config.toml
head_dim = 64
hidden_act = "squared_relu"
rope_fraction = 0.5
attn_scale = 0.191
extras = ["some layers without attention", "paired heads", "shifted keys", "gated attention", "a norm on each head", "capped logits"]
init = "normal"
init_std_o = 0.0
init_std_up = 0.0289
beta1 = 0.9
beta2 = 0.95
lr_head = 0.00786
batch_tokens = [32768, 65536, 98304]
doc_mask = true
Each number is 50 + 15 x the weight over the matrix's rms, rounded and kept within 0 to 99. Layers, rows and columns count from 0.

# v: layer 3 attention value, 256x256, rms 0.0928, rows 26-63, columns 0-63
# o: layer 3 attention output (transposed), 256x256, rms 0.0934, rows 26-63, columns 0-63
# q: layer 3 attention query, 256x256, rms 0.0993, rows 64-78, columns 0-63
# k: layer 3 attention key, 256x256, rms 0.098, rows 64-77, columns 0-63
v26:49 65 47 43 57 47 45 51 48 44 57 40 39 47 57 55 43 69 56 45 72 34 43 55 53 81 55 55 63 85 80 47 54 54 42 49 56 73 51 74 59 46 31 41 25 46 54 53 30 58 52 37 54 57 52 55 23 68 32 61 41 62 52 61
o26:29 41 25 43 56 63 40 58 79 65 46 20 41 52 44 21 70 57 57 52 57 44 22 50 49 50 61 49 45 61 25 35 51 45 29 87 68 70 57 30 38 67 41 47 55 44 56 51 67 53 61 61 45 63 70 88 49 62 54 63 32 17 51 48
v27:45 71 55 57 33 31 60 56 29 59 36 70 40 31 89 76 56 56 63 39 51 54 50 27 56 66 50 33 52 24 78 39 78 40 50 60 47 43 51 45 52 50 53 45 67 37 38 54 43 45 40 64 64 64 58 42 27 60 59 46 41 35 45 58
o27:90 55 71 54 30 28 53 49 35 47 31 56 40 50 48 32 41 42 64 32 59 44 47 89 74 53 44 62 52 61 76 52 52 44 50 48 49 20 34 67 52 53 35 49 55 43 32 30 30 42 92 44 37 63 76 52 56 23 59 64 87 26 58 46
v28:50 39 39 55 48 27 57 53 51 48 52 39 77 63 61 56 48 48 61 21 46 38 56 56 39 59 44 45 39 45 47 43 51 56 64 00 50 22 49 56 44 64 31 30 37 61 33 44 64 44 68 52 58 54 77 18 45 30 41 50 42 55 49 76
o28:47 19 41 38 42 59 29 60 63 55 50 25 64 53 47 37 51 80 47 45 30 59 57 67 78 24 57 45 61 43 37 50 63 30 22 58 36 47 23 65 21 54 58 37 46 79 56 49 67 82 57 68 41 73 70 30 46 24 21 64 60 50 55 56
v29:65 38 58 38 57 78 56 51 58 67 45 32 49 73 61 49 68 58 36 38 47 28 59 54 63 57 55 61 67 59 58 37 48 34 43 65 33 57 22 34 82 48 55 42 69 30 68 40 42 54 48 60 71 45 53 59 62 46 46 34 56 31 51 44
o29:71 40 79 60 79 61 33 23 85 55 41 70 33 26 48 70 19 62 49 86 50 48 38 37 28 44 75 63 54 31 42 52 38 35 39 69 34 54 64 50 52 46 51 52 40 16 54 48 62 50 30 61 50 65 59 44 45 53 82 40 33 60 61 43
v30:57 24 53 35 28 50 48 48 49 20 42 47 35 45 61 53 60 38 56 40 55 50 59 53 33 30 24 29 55 45 97 49 68 40 47 45 70 58 35 44 56 52 58 46 57 51 52 29 52 42 61 37 53 40 35 64 27 55 22 43 55 49 48 36
o30:52 43 61 57 12 33 69 18 55 31 56 84 63 38 62 41 37 57 27 58 61 63 49 54 45 47 59 30 53 38 51 36 54 47 62 47 94 15 50 40 78 66 53 63 56 61 29 54 66 33 48 55 62 61 52 81 38 48 42 45 45 27 59 54
v31:47 57 47 32 39 44 43 46 45 51 38 60 75 53 39 38 76 36 39 59 47 41 42 71 55 42 54 62 34 36 41 71 39 59 46 67 54 59 69 28 63 29 45 74 66 41 37 77 45 36 39 60 47 71 43 56 32 34 66 43 20 43 48 20
o31:32 53 47 57 56 62 44 36 43 40 33 76 43 36 59 54 66 38 53 46 66 24 33 43 54 48 52 34 46 54 58 35 21 47 57 46 22 73 58 37 51 47 49 66 74 42 32 40 55 48 61 39 56 24 71 21 35 44 65 69 32 38 55 65
v32:66 40 77 40 33 61 52 61 62 39 50 41 35 17 42 74 18 60 38 38 56 54 70 50 39 70 49 54 62 55 60 74 48 42 53 54 62 63 57 41 65 47 69 44 42 56 76 28 53 56 38 61 38 50 51 26 84 26 32 54 38 67 53 66
o32:54 27 78 59 37 52 55 49 68 86 47 15 52 29 31 32 45 58 27 62 48 51 68 52 48 58 53 36 71 53 54 29 33 49 39 52 78 60 46 30 53 49 53 34 65 49 36 55 54 58 24 65 30 73 28 51 32 44 45 57 25 49 55 48
v33:47 46 45 53 63 62 52 61 64 59 51 46 57 51 47 65 54 48 45 72 44 38 50 25 64 49 50 32 44 70 44 66 18 48 64 32 55 65 51 22 33 52 52 37 47 52 34 79 76 60 67 43 48 83 48 59 61 53 62 47 72 60 48 55
o33:40 19 50 48 44 62 57 59 38 48 48 70 80 21 41 72 23 55 65 99 34 50 82 39 45 61 68 55 09 53 56 37 52 32 41 42 49 60 54 21 59 52 34 38 30 63 72 67 40 66 31 66 38 49 38 42 63 46 27 37 32 59 65 55
v34:54 65 36 41 58 49 47 45 52 39 46 50 35 52 61 46 64 52 61 46 72 55 50 52 79 30 55 35 63 50 74 53 56 24 50 34 44 45 50 53 47 56 64 60 73 68 58 72 19 50 34 55 46 39 61 30 84 39 48 48 25 56 53 56
o34:44 32 39 42 43 40 14 57 74 52 46 53 53 37 54 52 34 69 65 69 35 65 71 15 70 47 43 49 52 44 22 47 58 29 47 72 44 63 60 84 43 41 41 43 50 62 42 64 42 83 47 43 48 48 34 19 46 25 58 69 33 21 50 34
v35:55 39 71 45 44 37 51 44 60 41 52 44 53 50 70 53 53 47 51 60 59 68 65 56 77 36 45 50 43 59 56 48 77 54 47 69 66 43 63 49 71 66 41 28 50 61 62 39 75 57 53 30 62 70 44 63 48 51 47 69 57 54 48 47
o35:36 36 15 90 46 21 73 55 68 48 52 55 41 51 72 47 47 37 38 28 46 49 49 45 41 72 51 30 52 25 31 47 64 26 48 43 80 41 47 52 97 39 48 43 55 49 29 51 72 58 48 79 69 41 38 54 57 28 48 34 44 35 62 59
v36:49 46 36 52 39 49 55 63 51 54 47 43 29 47 35 49 65 45 35 80 64 42 48 46 53 44 53 53 38 73 65 42 75 68 79 56 54 40 51 61 47 55 50 59 85 36 69 64 26 64 57 52 39 26 62 44 49 48 73 59 66 46 52 28
o36:61 69 44 47 23 60 49 44 31 35 56 54 71 24 15 39 54 51 67 80 61 56 61 46 29 45 64 79 64 36 19 72 58 41 33 33 24 34 79 22 69 61 46 57 56 41 67 69 28 33 60 49 51 37 71 58 76 45 39 64 59 47 28 43
v37:52 50 46 30 46 51 46 33 53 66 57 59 64 46 48 46 13 50 40 62 30 45 47 30 40 71 39 61 62 78 67 56 55 51 43 32 54 60 44 49 68 69 88 62 48 48 38 38 53 36 73 58 45 38 56 57 56 48 56 63 52 46 49 56
o37:79 51 33 38 61 44 60 20 37 39 36 54 57 34 40 55 65 77 47 37 50 53 50 30 22 70 61 65 95 68 60 42 36 88 57 41 45 56 85 59 47 64 58 76 63 57 39 59 45 41 33 56 32 51 36 67 54 19 56 46 68 48 18 26
v38:48 59 58 44 48 57 52 61 61 18 58 53 31 62 49 56 44 64 57 62 34 62 41 32 34 53 41 56 24 66 42 60 40 31 59 19 69 51 33 53 45 45 65 54 72 51 50 46 56 42 50 44 60 43 60 33 65 30 53 57 49 59 46 62
o38:60 65 40 44 45 38 43 42 19 45 42 48 66 28 71 36 21 67 55 38 57 66 46 17 71 41 61 35 57 43 46 67 51 35 52 54 79 36 66 51 24 71 29 48 35 56 43 58 61 80 27 42 47 35 47 66 37 30 45 58 12 54 27 45
v39:35 81 40 46 71 68 50 52 29 75 42 48 51 44 42 61 50 48 39 55 13 38 33 43 65 57 57 70 60 61 31 54 35 49 38 49 24 33 50 44 39 63 44 44 51 36 54 27 13 58 39 50 40 44 42 81 99 98 37 31 61 55 52 39
o39:50 72 51 41 62 46 39 65 60 20 52 74 52 82 49 71 23 51 50 62 42 35 49 42 59 68 58 54 53 45 39 76 23 49 45 67 21 78 41 39 55 50 54 58 44 20 40 39 12 63 69 57 17 43 52 32 55 54 61 60 38 59 27 41
v40:48 75 42 42 25 44 52 42 44 00 49 69 50 52 69 70 52 45 49 60 59 48 50 20 56 60 55 44 37 34 45 66 67 47 46 63 77 52 50 48 69 63 71 51 71 59 51 47 30 29 59 45 50 30 54 65 25 67 44 52 54 31 51 49
o40:49 61 42 84 14 52 92 55 34 67 29 50 41 62 73 38 65 37 41 54 56 55 31 58 55 85 47 46 63 67 61 59 57 45 36 54 77 29 44 34 58 65 59 59 51 49 53 50 75 43 52 43 52 53 66 77 33 43 49 54 38 42 59 34
v41:44 46 49 46 40 45 43 55 47 25 52 52 37 62 60 49 38 48 27 15 51 49 65 69 35 59 63 59 52 41 07 45 50 25 56 22 52 52 40 62 42 42 63 52 54 53 55 39 60 35 48 51 64 46 40 40 55 81 69 55 41 66 48 33
o41:15 40 20 26 42 59 62 43 70 58 71 64 28 54 56 45 68 37 64 59 64 46 61 49 45 67 50 48 42 77 36 40 42 70 53 33 70 39 22 59 40 52 70 66 53 38 00 55 68 37 55 49 46 34 50 62 33 59 64 62 21 45 46 29
v42:49 77 41 57 46 42 49 66 38 47 52 63 36 45 46 57 57 65 41 42 51 44 30 43 37 29 38 15 43 32 35 42 45 50 51 77 56 54 35 66 50 62 71 59 61 67 52 60 42 56 47 33 57 62 58 70 89 63 62 57 52 56 51 59
o42:61 53 32 66 34 42 58 56 27 39 59 71 37 51 49 49 59 55 41 58 18 39 65 44 55 85 33 55 33 42 26 42 55 67 34 30 53 57 56 60 42 49 42 70 36 36 49 35 27 56 53 00 47 52 58 46 65 87 37 34 58 48 41 74
v43:63 28 52 34 37 69 50 39 45 55 58 57 21 64 38 69 40 33 51 47 41 20 49 63 38 45 60 45 52 41 41 57 31 26 31 81 50 57 61 40 53 54 61 54 49 73 58 42 56 51 74 50 48 46 55 36 43 31 24 62 46 62 49 81
o43:30 50 53 88 55 36 81 23 44 81 69 58 31 55 42 29 57 66 53 38 57 71 38 29 46 45 37 58 74 51 55 62 36 48 78 54 41 35 52 61 33 60 54 48 16 36 45 35 65 51 28 49 65 53 35 73 57 32 49 50 57 51 58 87
v44:52 54 64 39 40 33 44 21 60 29 45 74 29 65 59 48 42 52 59 43 48 43 31 64 57 47 71 33 59 79 46 55 68 51 53 27 52 91 50 46 53 32 51 53 46 52 35 87 66 44 65 70 57 53 24 28 62 26 45 50 52 65 50 14
o44:46 63 26 21 59 51 06 75 63 43 27 26 48 59 41 32 62 54 57 50 45 46 17 51 56 43 31 37 49 52 74 38 66 33 57 39 57 61 55 38 34 39 54 68 76 57 32 43 41 51 56 67 57 51 41 58 33 27 52 44 29 55 22 32
v45:48 43 50 47 60 44 46 53 37 67 51 44 33 84 57 29 76 39 35 26 45 68 39 33 67 42 40 63 49 65 43 30 40 74 68 24 46 78 50 69 36 49 67 57 09 42 54 40 67 52 54 79 73 47 21 70 59 32 52 39 40 63 53 50
o45:40 58 64 39 65 64 28 48 70 62 36 37 33 56 40 24 47 34 56 40 47 42 51 50 69 48 05 38 50 49 54 78 69 74 44 35 45 52 27 74 50 42 31 67 69 65 64 43 58 47 68 52 46 80 36 46 39 42 71 49 59 74 24 66
v46:59 35 47 19 54 59 45 36 51 43 58 42 50 66 25 44 31 51 48 59 40 53 47 58 47 56 75 46 39 64 51 76 38 54 42 11 39 77 42 73 51 53 51 71 63 53 61 50 18 59 52 63 26 36 58 50 66 18 50 48 53 27 50 40
o46:58 55 41 71 65 48 28 71 65 46 37 46 40 49 73 73 42 52 62 78 44 71 62 42 33 70 58 55 62 52 39 55 36 57 61 42 59 69 71 49 61 61 52 44 53 41 51 67 39 49 67 57 66 42 39 71 55 52 78 50 61 67 07 41
v47:54 37 41 48 43 25 65 60 49 42 47 48 79 48 54 44 36 48 64 35 18 39 28 52 33 93 41 56 19 47 60 40 54 25 52 48 56 41 26 25 60 65 53 64 28 43 63 53 93 66 73 29 49 75 36 81 21 31 28 50 42 49 48 42
o47:62 50 52 72 45 31 51 62 51 31 50 53 55 51 41 38 65 63 44 51 87 31 43 39 51 62 33 38 28 69 33 45 60 22 46 63 47 68 35 27 37 64 09 47 36 34 52 60 73 53 56 42 60 42 19 61 17 48 45 43 25 59 36 53
v48:41 39 38 59 48 34 37 50 47 51 55 58 47 45 29 51 60 34 53 44 45 61 57 35 32 61 50 46 58 49 52 60 82 45 43 47 52 66 58 80 50 49 51 36 36 57 39 46 37 68 45 36 49 51 50 40 22 65 38 53 69 21 53 71
o48:59 39 38 58 34 69 65 44 22 48 48 69 44 67 68 42 77 46 48 68 36 75 38 55 59 33 14 40 73 58 37 40 15 35 86 57 50 43 62 40 48 54 40 78 78 57 33 55 35 42 58 41 58 54 64 64 47 49 59 83 45 47 50 24
v49:51 59 49 64 53 40 49 62 74 62 44 43 42 27 41 53 58 45 44 71 46 54 56 45 78 44 64 69 45 37 50 36 68 57 48 64 47 21 51 32 56 52 66 65 76 38 47 70 36 48 51 56 21 51 44 59 52 43 31 53 40 46 44 17
o49:65 51 42 72 56 36 56 45 73 29 60 85 42 52 52 58 43 28 64 49 54 52 54 62 28 62 49 40 33 53 51 60 53 55 41 63 30 50 53 40 74 45 53 49 43 27 50 61 47 64 83 27 58 35 53 55 39 42 59 49 65 44 33 31
v50:43 50 65 35 55 54 50 51 53 49 54 61 54 37 48 65 75 63 68 52 28 43 51 39 39 54 50 51 50 49 59 42 52 55 48 32 60 44 48 76 64 56 50 33 37 53 58 60 64 63 42 44 36 61 73 32 50 35 50 75 18 59 46 67
o50:83 52 41 70 37 28 38 29 59 54 39 75 53 55 46 63 75 35 72 49 46 18 48 40 56 64 50 50 63 32 52 49 52 29 48 34 40 29 50 47 68 45 17 45 72 47 43 59 56 82 56 08 73 65 22 30 39 32 64 40 46 38 28 66
v51:57 57 57 48 59 24 42 45 52 60 58 47 56 44 30 28 36 41 48 38 51 61 39 57 64 43 72 42 55 49 49 37 53 53 50 58 45 46 32 68 65 65 54 60 40 58 50 39 48 33 64 63 41 48 56 50 29 38 56 40 70 55 51 71
o51:53 35 11 43 72 86 32 60 78 69 35 02 50 61 71 31 88 57 49 38 44 49 31 42 37 53 36 39 80 57 57 61 75 77 50 31 61 54 76 48 61 49 38 77 48 51 55 53 44 41 69 41 65 41 66 37 81 79 31 54 50 57 44 44
v52:35 63 33 35 50 59 55 55 79 75 50 56 65 19 50 54 43 51 30 51 37 58 46 56 40 25 35 68 62 50 11 25 45 22 61 76 45 63 57 43 49 48 17 42 32 30 39 50 41 49 44 67 37 72 48 42 40 64 50 46 24 82 48 53
o52:48 58 61 26 70 58 33 45 48 45 57 70 64 47 21 88 71 46 57 54 36 28 61 41 38 58 76 54 42 75 35 17 60 40 45 82 16 69 44 47 64 61 61 31 49 21 88 53 48 43 46 44 58 44 32 57 54 50 43 55 84 55 44 53
v53:55 34 42 44 56 41 36 59 29 73 49 36 52 57 35 35 57 38 67 42 34 39 34 37 47 34 46 51 67 32 45 45 47 61 49 58 43 60 34 53 60 50 55 41 07 58 25 62 89 49 56 50 26 59 40 44 35 55 83 60 50 73 52 41
o53:45 43 41 53 72 55 35 32 24 33 46 73 54 58 47 35 43 46 61 31 43 61 34 54 66 59 42 19 28 56 77 72 38 55 76 56 61 85 48 46 61 46 27 74 36 60 43 58 05 41 44 72 61 82 46 44 48 61 52 49 35 78 70 86
v54:46 56 52 76 58 66 51 51 67 64 47 65 06 45 25 47 38 49 28 60 28 52 57 42 30 57 50 64 53 27 37 40 25 36 57 44 33 47 49 15 36 13 58 89 87 44 21 38 48 49 32 74 51 48 43 42 31 45 61 60 35 42 51 35
o54:38 58 58 42 67 54 58 26 56 66 54 37 36 48 32 48 34 29 28 45 71 62 41 48 34 66 63 41 40 51 65 66 12 68 60 48 40 51 50 39 25 39 46 55 74 67 42 44 65 45 46 44 40 34 41 51 60 48 56 38 60 67 66 47
v55:41 39 26 43 54 72 43 40 56 61 49 76 60 51 49 48 63 55 31 53 43 48 57 61 50 38 40 59 39 23 70 36 44 58 56 44 45 51 54 71 66 54 32 27 66 57 49 34 40 35 47 63 48 47 23 41 57 71 35 65 45 50 49 74
o55:80 54 38 12 63 70 17 53 78 38 28 42 14 42 55 68 59 64 58 42 46 48 61 55 32 52 75 65 62 70 43 38 37 67 48 57 47 23 79 43 34 44 48 57 70 33 47 37 62 37 54 68 52 35 54 73 32 56 64 73 38 45 62 65
v56:29 69 39 45 53 46 35 48 29 21 53 60 56 52 49 59 36 43 61 46 65 72 43 49 66 60 54 55 41 35 32 48 42 71 59 59 51 34 63 88 52 38 57 53 79 44 46 52 29 43 62 42 26 30 41 44 88 38 35 36 61 40 53 32
o56:27 53 26 27 23 53 71 67 37 69 60 43 55 60 73 26 46 28 46 81 49 63 83 45 33 48 51 53 46 37 23 38 38 45 57 48 61 24 47 93 66 55 54 23 50 69 61 64 43 35 46 41 72 36 43 21 45 65 54 42 87 37 50 60
v57:64 74 55 70 45 45 68 62 42 42 41 54 53 57 62 56 38 68 52 22 84 49 44 73 44 73 11 21 35 57 81 69 77 49 39 20 41 34 48 68 34 69 56 77 61 55 32 81 83 46 76 39 35 14 64 64 32 13 61 55 42 54 53 23
o57:39 49 50 36 48 61 71 63 21 56 42 42 58 51 51 14 35 55 56 50 87 31 52 70 50 28 60 43 37 50 59 57 58 35 37 37 52 43 42 58 27 47 35 49 45 72 53 29 45 56 58 34 47 38 80 45 57 47 50 32 53 50 54 52
v58:49 27 51 75 55 36 50 65 13 69 46 55 52 44 66 63 81 55 49 49 45 44 55 26 49 76 56 26 31 27 47 50 50 35 54 54 58 43 83 65 45 48 80 76 40 37 42 61 46 47 58 52 36 30 55 57 46 54 59 59 41 52 51 53
o58:68 51 50 84 29 47 47 24 43 43 39 52 52 48 54 12 35 64 26 33 51 79 51 29 44 17 57 43 45 63 55 54 43 42 26 22 67 45 33 38 26 65 37 60 53 42 48 21 30 78 59 62 37 57 56 24 60 54 41 44 69 58 79 62
v59:34 63 71 55 54 36 50 49 52 70 47 48 49 63 26 44 52 50 38 50 44 55 54 34 38 56 41 78 46 45 52 34 46 71 27 36 47 15 46 33 51 52 62 37 56 39 24 56 50 46 70 55 42 60 36 54 29 48 70 45 59 56 47 45
o59:27 42 39 77 73 50 53 89 72 56 44 62 53 49 38 56 32 15 54 53 79 48 39 76 53 33 25 55 54 49 69 67 53 99 49 44 33 41 47 48 58 56 74 49 51 58 60 42 43 33 85 65 20 42 51 53 55 47 39 31 85 63 54 37
v60:59 53 49 41 47 53 41 52 39 44 49 30 64 72 42 51 38 54 48 69 78 46 65 64 81 52 46 40 41 28 52 44 59 46 55 58 56 34 64 19 36 53 32 13 48 51 52 45 31 35 72 33 12 88 55 43 56 67 37 66 65 41 53 40
o60:97 55 40 63 39 45 66 51 28 60 39 68 38 50 49 42 59 35 59 46 32 70 62 49 36 54 54 28 44 42 22 54 64 45 46 83 65 56 43 51 54 51 59 50 33 30 48 62 53 62 59 55 76 54 48 43 32 38 41 60 47 29 66 44
v61:55 89 53 48 41 61 53 49 58 39 57 52 14 35 63 69 55 63 60 38 53 46 62 44 54 61 53 67 44 42 34 62 59 42 52 63 55 46 41 57 36 50 64 54 37 50 50 70 38 41 56 50 56 22 55 50 10 38 55 62 60 47 54 54
o61:24 32 60 20 58 67 76 57 41 85 27 29 73 54 51 47 48 49 55 42 41 51 12 82 75 27 35 49 54 55 64 62 54 62 36 40 54 65 48 67 21 39 49 42 74 60 35 49 52 61 31 43 48 50 56 55 49 47 45 55 56 37 67 45
v62:60 99 28 22 56 41 37 26 48 34 20 58 99 22 70 00 49 65 53 00 35 00 00 99 58 79 22 19 00 14 95 15 00 90 59 00 00 00 99 99 10 00 21 00 69 99 03 46 08 02 13 14 68 27 59 33 43 99 99 13 40 56 99 43
o62:51 36 33 50 50 50 93 77 52 72 25 40 43 45 44 57 50 52 55 50 57 46 52 52 47 50 50 59 42 49 50 46 41 44 45 49 36 44 58 46 39 48 43 38 50 57 49 50 47 53 51 43 44 54 55 42 50 51 62 52 41 54 99 52
v63:33 45 42 35 32 22 39 45 46 55 55 63 33 50 58 59 66 45 42 52 28 36 44 37 30 60 38 59 53 34 31 43 52 36 17 73 56 63 36 52 62 48 44 59 48 56 37 57 46 39 60 58 48 30 65 55 46 49 37 45 49 38 46 49
o63:41 23 41 63 48 44 60 47 78 45 50 34 43 41 49 53 64 72 25 63 51 62 40 42 30 26 40 37 49 34 57 27 26 69 53 39 65 51 60 63 43 58 64 69 19 78 66 41 77 45 72 46 72 44 45 81 33 49 18 40 79 28 52 53
q64:50 41 46 41 52 48 45 41 48 36 53 48 61 38 51 44 46 61 56 51 47 63 53 51 54 55 52 52 54 54 42 49 54 50 60 49 48 43 62 58 55 41 57 52 53 39 49 59 48 47 43 53 61 57 35 55 45 48 42 58 50 55 50 59
k64:70 54 49 57 29 34 67 51 55 50 46 62 43 46 39 43 65 48 56 36 45 41 52 47 56 41 63 30 56 27 56 40 42 51 28 50 53 32 50 21 86 54 30 67 59 49 27 53 58 43 43 46 53 55 45 78 54 40 60 52 36 56 53 53
q65:50 51 34 55 54 58 49 50 46 48 52 52 51 49 44 39 51 54 61 41 52 54 53 55 46 56 53 51 60 54 54 43 48 51 46 58 56 41 58 55 57 49 53 46 56 45 44 59 53 53 34 49 55 44 46 51 51 49 51 55 52 46 51 47
k65:30 18 69 17 72 63 33 58 18 19 61 59 44 91 22 36 44 45 59 60 73 68 63 39 60 62 33 66 43 61 58 57 37 50 47 49 64 49 41 52 53 50 48 46 50 34 51 44 80 69 72 50 38 46 46 39 32 52 25 45 50 35 31 44
q66:58 37 42 58 47 47 61 54 49 61 41 49 57 57 42 50 43 44 59 30 53 48 37 51 50 63 49 49 59 46 53 46 49 51 49 39 66 52 55 68 39 40 41 46 63 53 48 58 48 47 52 41 54 51 55 50 52 47 58 62 43 43 47 39
k66:42 57 37 37 62 54 36 58 32 67 67 57 36 63 29 44 46 87 80 68 55 61 19 46 48 84 63 63 51 32 59 46 44 56 54 32 05 57 26 59 22 41 63 50 50 57 47 54 43 76 32 67 56 51 58 09 43 47 42 51 61 60 55 49
q67:36 62 62 28 53 62 40 47 53 35 52 62 61 45 51 46 53 56 47 79 53 63 53 49 47 45 53 52 56 57 39 47 56 41 56 46 47 58 43 38 47 61 50 48 42 45 52 42 64 47 47 57 41 61 47 53 49 55 38 48 45 40 52 57
k67:68 40 48 34 56 56 63 46 35 75 46 56 41 46 55 53 47 46 38 61 42 51 46 48 41 54 61 60 42 57 61 36 38 40 62 65 36 42 40 62 46 49 66 73 41 46 57 55 41 49 50 51 60 41 50 48 61 27 37 30 53 52 57 41
q68:50 30 58 57 32 49 58 41 50 52 48 48 56 57 49 53 36 35 56 26 50 43 34 60 54 58 60 54 49 60 63 54 37 52 39 47 45 44 60 70 50 43 39 51 53 59 56 48 45 47 55 56 53 47 52 46 61 43 50 49 57 56 55 51
k68:49 74 45 69 44 34 47 40 76 49 46 41 80 42 78 74 56 52 55 56 51 42 36 66 82 53 41 36 49 51 45 37 54 56 57 48 46 39 67 55 45 44 42 51 47 48 41 60 41 42 53 31 62 53 38 41 47 74 53 55 50 39 58 50
q69:62 34 55 48 62 42 56 40 33 48 48 45 56 41 37 50 49 44 60 36 61 29 39 71 49 43 55 60 37 60 85 63 37 59 30 35 33 35 63 58 40 40 38 53 50 73 57 29 49 38 28 63 50 57 44 51 50 64 43 47 34 54 56 61
k69:67 74 31 21 60 60 58 59 28 78 37 31 64 35 58 42 69 56 62 34 13 46 27 31 56 60 42 61 48 40 59 35 15 46 74 30 40 47 53 63 45 30 41 44 51 47 19 35 48 40 40 13 62 40 82 65 90 23 47 45 28 40 60 32
q70:49 65 37 34 53 36 35 42 45 26 53 42 41 65 61 15 69 52 58 73 52 45 62 42 69 25 42 37 50 46 34 49 69 36 52 52 56 51 30 34 63 32 56 37 41 47 38 41 71 32 62 56 37 66 56 51 56 45 39 29 38 38 47 50
k70:35 33 58 45 76 50 47 37 30 56 55 65 56 62 28 44 58 61 41 31 50 53 46 56 66 25 55 46 60 44 50 59 30 28 54 53 43 56 24 36 49 37 73 43 64 35 62 36 44 56 30 70 46 47 60 49 45 34 63 60 41 55 38 69
q71:49 66 39 61 45 26 53 48 63 48 57 29 56 42 51 77 22 55 51 40 51 63 45 43 41 47 69 53 43 68 54 69 34 56 60 52 58 51 69 80 37 48 59 48 64 65 47 45 48 43 63 49 67 26 32 46 48 62 67 43 46 45 48 78
k71:48 45 48 46 41 45 52 47 46 49 38 51 41 52 54 33 32 43 49 49 40 62 56 37 52 72 46 53 42 49 50 40 40 47 54 63 55 49 43 33 64 55 59 32 51 41 45 52 48 44 58 52 45 46 55 59 19 47 51 45 48 43 51 52
q72:59 81 31 60 67 39 38 50 58 23 59 22 57 77 44 30 70 45 65 59 61 57 42 50 56 36 55 40 53 58 17 65 57 36 51 52 51 37 36 51 27 52 80 45 55 67 40 35 50 45 62 47 28 43 74 21 31 38 52 53 38 46 54 67
k72:64 37 17 53 18 47 57 42 49 52 38 13 51 32 53 55 40 34 40 59 41 23 60 76 77 42 82 56 26 47 51 39 26 60 62 68 58 24 52 39 51 41 82 32 70 26 33 36 52 33 71 45 33 62 49 30 46 43 37 70 19 67 51 72
q73:47 16 96 35 31 62 65 37 38 67 46 80 68 39 48 52 28 31 29 40 52 78 45 36 35 99 51 64 58 64 47 49 47 80 45 63 57 46 49 45 95 13 51 52 40 04 42 71 90 55 43 76 72 62 33 57 46 73 53 45 48 74 48 57
k73:52 45 47 56 66 61 51 58 43 61 51 56 61 46 44 49 52 61 52 60 49 26 51 49 32 37 64 57 40 53 49 66 52 39 29 35 40 66 54 40 35 54 53 44 40 54 53 49 63 67 45 59 39 48 64 48 54 23 47 54 39 75 47 49
q74:35 36 77 61 46 19 50 36 29 94 52 82 54 41 66 39 25 37 33 43 72 43 55 39 34 58 41 35 56 37 29 53 36 52 64 97 35 39 84 22 87 65 44 65 68 31 58 57 53 50 45 52 59 54 35 61 48 53 54 35 58 54 46 63
k74:30 36 48 82 63 53 32 46 36 53 56 58 34 48 56 56 74 44 60 47 61 88 53 57 52 48 47 75 33 51 52 80 46 50 77 26 52 31 35 35 78 52 51 77 26 56 59 34 42 50 44 58 62 71 45 40 55 35 31 58 65 60 39 64
q75:44 43 28 46 68 72 48 52 38 29 65 47 54 89 32 35 92 31 55 54 26 25 58 55 81 22 29 39 53 44 32 50 62 47 22 34 76 47 40 22 42 16 62 61 41 47 47 16 27 86 39 62 56 49 71 49 72 26 43 48 33 47 39 25
k75:55 57 41 51 56 52 53 43 48 59 52 47 74 53 39 61 48 51 48 36 43 15 49 60 39 57 59 57 58 45 47 38 55 35 63 43 50 57 40 46 33 49 45 38 53 46 50 53 83 59 52 52 67 47 45 49 55 51 63 32 49 52 51 58
q76:29 43 59 40 40 55 51 43 42 18 49 74 40 94 34 62 59 16 35 57 43 42 76 39 40 47 60 37 62 50 32 69 68 56 64 48 79 42 37 32 57 42 75 32 58 34 56 43 43 68 47 56 36 46 49 67 23 58 53 53 67 62 37 83
k76:65 44 52 44 59 98 73 65 02 65 48 49 59 56 23 49 44 74 70 61 84 33 58 39 79 63 33 60 67 52 83 41 39 38 50 57 46 49 49 99 34 54 58 84 44 45 58 18 26 67 49 54 60 59 49 50 61 56 54 42 45 76 46 56
q77:63 58 52 11 39 49 71 86 77 42 21 65 46 35 70 71 30 56 71 61 55 43 39 56 57 60 76 65 28 50 36 49 24 54 50 40 46 73 40 76 31 35 58 32 79 36 50 58 26 32 55 34 22 23 61 64 96 55 50 72 56 81 73 29
k77:65 38 49 31 26 26 73 69 65 48 32 45 69 38 80 40 74 62 77 37 08 29 58 41 42 62 33 36 50 37 67 31 47 73 53 31 40 09 84 57 37 23 33 44 51 60 08 56 52 32 27 55 77 46 74 48 47 91 65 49 32 70 66 39
q78:53 36 31 57 60 60 52 60 48 52 50 50 00 59 00 62 51 47 46 67 86 75 69 56 30 49 86 50 59 59 00 73 54 42 43 56 40 61 59 47 41 64 55 84 48 68 86 27 30 61 63 47 69 31 76 30 49 26 73 61 51 48 45 32